{
  "n_layer": 14,
  "norm_eps": 1e-05,
  "attn_scale": 0.0884,
  "bias": "all",
  "tie_embeddings": false,
  "init_std_qkv": 0.0402,
  "init_std_o": 0.0,
  "seq_len": 128,
  "dataset": "wikipedia_en"
}
Each number is 128 + 32 x the weight over its row's rms, rounded and kept within 0 to 255. Layers, rows and columns count from 0. Numbers have three digits each. The size before them is the row's rms in percent of the matrix's.

# layer 3 attention value, 256x256, rms 0.0621, rows 1-50, columns 192-255
109:133116177107111069086153110153151072166137147173141109108111160082156143066085129137100145134174084124174196138061118124161142127164117100168135116110123138154133121150133124147116153081095167
110:080093144199173147078116159106140151129129145123142139139120155169168133129092091134131145145087159130111138101147119075127122141139121162091183166128170123142181146105191103108163141127086087
110:129150158121101093165115139199185090112108162081165160103145166106174109172153104083163080137114118101081143112134088128124188139164162132086127109087159145096152154117160109131111070130108111
109:159103130113085136125078115119156154150106147129139122115065139151135122095162158149111137083141189178115111118135120156157120115143085102128114151093086107141137112165089136151043120111179106
110:138148165185116088130117118115177143152152213142155105165102087206152128176093072118084072125188122085090115128106136142122148130085119134115175197194208158128119080143128136123087160110131157
102:145161152162150116082111100185076136165112120103081139096041118148119144090110116117058127111141145146105146090089159175129118120143123122190131168182119130139138142130088096199126172081183127
101:113139126137093075049091137079172122138080172105122154096169145120067130143110044151115103101115134162118193111121123152168139107106120103143154115102111157163107120108128108111105112123092148
110:158139125128123143044144119178152124184127109129135117117072177138086126173141134126153155145156117147081155178174171157195131132117128161123166082086145073188160104089069144112089138172108165
108:129133154132108141161146086134109116121110121116186087135177089129156162187097124105115173111099175080161081104119149170088123131112138117141121120115143112118161095149146020136167163144093138
109:114127177080122135179104119093063169103152112143130135136111153125086125108151072121139149137082161171108109104169110084048116113169155117165097140174119091132130171133079137129096156125150124
115:094115148152115162119148138171076140165055100148083157121149142094134097147195145080096111092212080112098148087059084125178082146116153145130160115092092120114172179124114153120098128100164116
101:086155206105055121157184117109133182156141111153130123140135121068156139118194147102178086171188138046166120105125160210093156193121095130153138121088151104120163179138099144119099120114132197
109:133130127145122111093114047111072172092144097121110123128123108190125179132128127183111114116117143163166085112074136105113058160118096084131146159107159071149086130149156083146128098110101033
107:070156070119152149136098141147162172140145151110176124078178142144136136183113090172100137103102185122062129040069116163114102162163105096096094127154147145154148155158134124196146144148067083
099:126175152100149103137135146111111148133096103135086160099117118156087129117081112188114170109157161144108156113153199151075097144099065078162088184141118139135142069136036091185130226135085105
107:168160108084119171076122123205148151144125174137177117097085180102156125120144180115119127129121147199136083078060093163197128145157088125130064120118120164123061093114119123096132158094100124
109:136121139154138098131125106076143144158138180064069147089143172146152129119107149129104147143111139129121160111058131084153100159103119063080152124162126134195104058099140158100159073064114118
102:075122143113093105148145107168173151070143168100089117147121109203188111141135143120081114170193156102145167091128105127122163129108136155133150134136205083115149135069218119169092045116140163
106:080125046109119179139121072144124139099104191129151159125118134100127140133105129164109170183112106066126143095144128137094183129110093129174116090137158115094122091113172167129181122050113128
107:083104088140168090205138090100113112100114117148114112138107090099155080149138081140098177162160126095183127121148139127081138161067146128117118103139145181195119125105109123091102158183169095
104:075055138139130170128077084066173140152127087143119096138112139118137123130083105156144092118072159146110160106092107118102078189116121129103101112156107127128147132093130140122084166133124103
107:102134106081128112161068105133067158142162108103164107073099188141144078139177178138105096112123065126102099151113133093157128138155128126146129183122092089096112052071121117183122149155137127
105:128136177097129114141140104103160078122140161160202092070167121140165183144091111080125173141124114085092079110147127163093141149155132056132147148063151152126146122138149116159092128109053147
109:151161065095134162094127088116130178145192086177138138103064160102158132088175126109169113130062101161106104084098103115098131178121132162131167118110120104168118102129118141109150139141071083
097:127118164101139090149081174137129183156179187086146110133114103162110086149134170161162138156130110102156107126153102140101113178106094150107195116096092142099147208126102056124162049125088117
106:143108152139075170145139137163156138126157119178142131148132090138118113149144093152192074059127114131106170129155079163114155180152139124142133117157132170148170136116127110124082075122130118
101:219131157127162127098139109149116153112142067090147098135110167158079109150106120106192098179116100125099156130069118114169140142135138109163125131143122134129147058096125127130103168154119172
104:113123113095106142162117185168078115131107057141104089064167116110144080125118136138122144116148140185134124128127092153145131073039125115109095159141114125123130164129117123178126136135134120
100:132116100165111070138111112072136121171144160152102130119161143169136087058141171134151175132164153129143142086139145120162159172168130088182124136113172096113155123151166196089145059127149143
119:061134113095169104126189133124169168139113150102151154104176055116115141134119124129134117092080124123050101108170188192126158155072142098087137133180157161130137149078131118040149131146122130
110:182099109117116172142128145198137083028156142099101130165097104062138125149125175134136181130140165112132113169102152133138110157103149110096102092138124166182120119145098076134152125147157193
101:141175114104186165154204206114124167127138122120155172134137103116115089141132143210145137166176209121117106135182158122096151089102152161117098133126128127147204175117059106077113153118136112
104:177151163114154063136131068130143118112147132114161104088124124173072118076146203135138118113147110092123113154042120135156173105109074087102093134154145139126152096171135118105114093153146082
110:175107130145099096147135103121180092103107141129123147143104105184089151135162175102139176155141090067159126096155102077137139155121154068088137136145168124077164110133166132153106159159156172
106:107163148118119120128127135102090054120163063085145100159097150135123057053197174134158166077122124138136144082153107117150119125162127096133085125127098125162083056137140120180131139092174157
103:149116153154093169115129157175141101140174115147097117122118170148167154130176080081173071185085129160127124111118117112089198159169179201097136120168123160156119139087136149131095131122132168
103:147108124138130114109116143127157144136112177121101194059103107089157131110164134172139112119115116070069135144152187081115148072167051120110096118149146141146166159111157174143135138108159118
101:121153125125129170196115100143110071103138097122091134103145121121108111139129106119096124152164115118156126138067044092109156075094144106098151169225166133134137178121082138169131135165116082
102:182117181087082155102138088140140103125078130122104169045163109167095177056152119133133177151107108097088126177083105048123155072139102118141116135084127124142111081138140143078095182086053129
102:174151142073085151069128109103129142121139109139105134153106114090104152117134128128121196099148192096112103112138185141164088127100089164135162172109165125174132130048128101175138193125170128
099:146134071126148115091131188122111126118175148172146060151083135176119159134144080165140135107204136159145168127121091116144118110138078093153174158197149127214167114116114086150142145166182064
105:118128115154110092171130121123138120105107199105171121159134104153137156149117093096078111158081089105141194106160090127158119114112194107061085105112146168093155138116158164122082057181111187
104:148107106153149094113162057140126125126139090242188091175069191195125125138101064111134124160143127122146161129100131078122148180141110118158160140188164131170164093152090184177142123115135132
110:147178180135092192228137108134156101188124108171145110126124135175128110143091180124190161127074138189112095121134102127118139178084138121147148155112112122065133089109119141114148167139100111
104:198102164176136141128168136115121099178064141201128127103127147136131081084132101094131126177110141109098155087112164128147176141142174147136162153152134161157095100086115182078092059102136215
103:159125151106133104108138176080153078135133152152152155093151110098140161115111164135105131142118157121171120201183079130133034164150131123099144116166156157123136123168140162137152190102086189
098:136177142156119168173170151169076059123122107145120086144167164128160152181111156108122104128120126154088131173069114133093094139018122126117112112151107125107118178101092150121166143082123164
113:118158092154146152146072079162179104124101156089129098170161138153092121202156153157189130127111149100152157112079129114127115130169141168086142106105138145075129101130177179110134084165107149
107:144110133092164055043089159117140114127143131185117111132141138097139121053142153155172117107130139152163137218155130114177151116129085069192113121156150168211121092126146110104163082150193115
106:103151127118153120047131116133127123157114124112112141141155140163139161155124117161134107098170108183115120143096157168155142096151132175072143137177141142093129136134064106159181128110081188
# layer 3 attention output (transposed), 256x256, rms 0.0548, rows 1-50, columns 192-255
111:122142196180174129107143122112127094084114169172135190083109105105102083195133158181152094128142117154125177132133103143152154132064083088125135140122078142227146148118114142104113099135133130
112:153100152104057117096155145089174101095120100112108164182193117084183135123095090148157120093105137201114103175106145170131213146180117133135136095083110138156077091102114138140108143131124161
106:167153164089136143130092119104123135146106142166147140065212040098084139141123094158162136108104152173055131141100151143101120135140112128133102088085184103166113093098176118116114142132214144
108:131080140134169101163103180091116170114110140128134204054162151127088121126053105165101119140149140127075088113115164103138104165099134170076114155132110124115099159076112158101146068105126177
106:084152161132128179082091128103121163163166141103089175115119198126133181064107087139123188164127098156083148173098162169158113111135216086160128097138119113173159180159135113101139081125167093
104:151142129125199091141108153186104115120175164128099153144100135124094152105105085091170138114156183162130075116116121126036118123130077156070093124157132102180146089128178175104061134129104100
096:159087157118092068110140129049150087097216159156102154149074102120175066109124131167164118149147089115165108132121136139099138121104158159152111071181205105112199137117110113156133143162160155
113:092130153135142077137121061116113139136135162101152109083139137114139084099099173106182084116120113148204111061106107119173146107184100149187095102138159173116178149091180140174085119111168173
111:178125161090131120136111226161159139099093158150091123122174123158122153102082091106139155070143126139069157102160141113055143153120175128110147180095141170178117116139105108176136137130139161
111:142068101111139088088172121115122055191155126132156160096195162169077129091103122199143080079127078122161093157160102185157115150136149169118157065159157156102078159079107123139172126134092074
118:094149092086098118187143151147126089117073125125095137145185111139161135097157145153186134156063071095157136174173032108103093071171115113183122151125178182176096122113138171100108141121126155
102:133110176145157105142234097123162137073152129137135105147158122132144101174176102105087170111168163092113193145110078082152114087138133103127086084170086107114165122174147107084099128137152129
102:139143111177186163085190157145130116143162128074146109190108156151172117173110098167111093142149124106090071143154089127151117111164141176159122140113166154154113108117095122088160200151136144
105:168095129124136131148083162138164153146111085086160132208150098131161162125106110106141135150184133154113069202136100112105164144132199133119108122124132182122195121100128148095158141135148105
102:095161087143142121186117118131087139123177148134148172164088127112087175133111119141178086058134120141132070140163089116114142131111136112136143054133126124119182117128068129101144073107183097
103:084094097142157132133137119057150141107117114125118089115163180095125135108138176150098109071135114193148090114099151097065135114099120151091125128128149145173110209127122092119191111114150110
109:184121068144093136089099146077183137140151114122118170055121153122100093138193149122113111134183086150144106164183142111129125092070153134146091079151096127089152129166132071104157129109163197
102:066130192137144068150143152160153179139121144143144184121188135114112122087126151178191152140154153125079150116138065139100133069148146056163149085108083136124175130144126180097087205137117107
108:161058129132147161131159090135150138144066160117093148103172096123070078169140113197114095136166128094174161135082091123150189159157132138176118176125092132113135154151129124087130136064087143
109:113119141161066158154190138162037127113116158099128169094091125142086179127081099112159123109154106121094116118142155146132069106108083079218105100136112137137141093147088170152123130101095070
101:093157080109129132137102109153149078141135098073125191133171138148083112172146150155044098088118101136180097153142183124133070156124138134082166076162111164097080128114167081182157176100136099
108:115153160098132103133169162070167101153123131093076103071109084117115114081143131139052155159117180074139139175123123122079145118100191112170149141134135109127137233129079135145126058100129070
101:084030148096057093094111162134134151130139106187126122111109178139093159109099181182096159113120204136099088169055191150166112150132160125140105179107087156130146137110107123082153132148166156
112:122138146135178156099081158123130103135107084116116109165179110100151151158090132144147101177129124199167108174146134129129129162121159065146122106104120124144104106174155057080179136095094086
093:078176148121095115109177083145103124111160170133187116109142112121211101143139098135160173115121103139093159154131153066187123126135122060155083131100119136106097114084130115130069115125120156
107:132071129100153134130134201103129070159118110097157120092103159142193154130130084152091213132124088106109124118173133085153126135104121146129147101164119145107162121124148109167186126142134127
096:147126090171090122140152136151145082163070119119159090150132108103177140104111171102167122130141166128120179125117107115128084140105134173139099154152134114171099144097092132153121136132132093
104:146128139095114121168140150119143136124128161151082151118090058115132122090112170093158150127067122167133133135180111161140198129137119127169170192129164118147062170077187151165102195125170132
095:170091142087134162110120110100166121107119130150121106116127154142103097144181171102114161115158139172135178145126091164116124104107157080070112069169040136112146124133087176120142131136084097
121:153095104123134139132068139168097120145121113154130111118087113102088122143122078077117180143105133124159131109136161094141142071111173111130103094103124163122114127216123099179156128169121078
108:122121112131163083110122148154171121136123171129128196127105151115132164103129101108057067056125108104111108076117136118099162154189097109089166137107099151131150102127152066158163117090124097
097:159158127086062114100117082136085096211120168108136126190110123155153128097071128157143154101180119115110110211126141119138165172160160044168137131097175115109125121125157107116100135138071131
099:086209094170072116135082118075120138159137138097166134157055170061119145170080136082146146144118147161143137182151155163123093137133167151114099153114151095126098134094117128200151167131143123
111:071162099113114124110107091129151134120170147139080128112138127130123152188107142131118090174092161112089154129082175143064138127124094112150168175146118111145148150162157146103083114114163107
106:140084181165213094109120125109124126120128102098061083136163109164135202150080105072144132117133153113161124089099060128145103125091172152079163159145176109160107180088110182054094104151114098
108:121091119166081151117118192129118172154127112113136165117227102215115096085104148086082082154095195152121118147133104173145084125127127135119116090147083111131105108089152105142131158120112054
098:130172092122147125153113142097149161102167125176159086101141143108105104148141133106118149152115069137164105147093135177149102140133205160136094118091109109144113148162118099116119189111147082
097:079115121098114128082137174111144129121074139134137117128099097154121119092036181100115066141127123111152164132208150125150104078081186094130183112154134109123096099119125139130109136112177113
103:091100110173174134084137126098095145078082127155075196177168183075084114167116123152097132186132130132168147099199118160142114135104082156075146159037109169169134131141135167179176099153189137
111:022152131131124148133147092139089081112158098141194177102155169139065148157126084127154101130081166163125083096091112111077155159121133099096136133143137126095132118138165165113172099127112152
100:074122130153159107151136143150214067120113091116168088158081164140127157076137109110208135075172069116122129070178119112117202172158081146155152073094099102133115177124094164133128074125148124
108:121164129157081127082100098167154109108139106153153169092113077106090147162105122141102176102142150152076112175082106070154174074148143067185143136113180143112103189137111080130151113154124120
103:140133199139175136190121123134120100161105096078041140106137120112107098090179200160213096120112166155092104081121113205099073127144142080095142135188122152126135120161152113100090124084140152
112:168103103092092091120143094099108132133089108144069155142109133140155090120116097164128094143136175191209156179159104117145114114121132148127079160164078124118182214108128122093156071162137151
104:091081091115174109162120101156176090150124132102182153123142149083162160099124142116119128161101132146115146116118129195094152114130145123123133092189066050113178148113151147105147155149119091
100:092134131146122143170171184143081117156153147164147127069145111175113098151138198064171081161131127115126132172134130143142111161125057123123105155128152142113104133133113091157162116105125076
096:152146150188136125135170135120084133103125127169112116117084083162154146114121077087139096134150154145145084147133147135144093169164092144136185160092160087127140106135071109151127142110145220
112:075097108112100193113091093150151114085117173122129105109156114115148076163120137144128156105144171164067144120145077128119074142113136086085041130128183098134141160118137100151101143091155125
105:082136151066134137171182136093161173100121163144133130132085173118159121100105084082142163151087124142143142119126125126121170120148119209110183090171152117167130118120125188153090099137121071
107:117190094088167101129142122099156140138156171084098099116119054108167138114132144090131129142126110077077116093161118114126189120162150174134127119106136148177056156144158097110201134129125132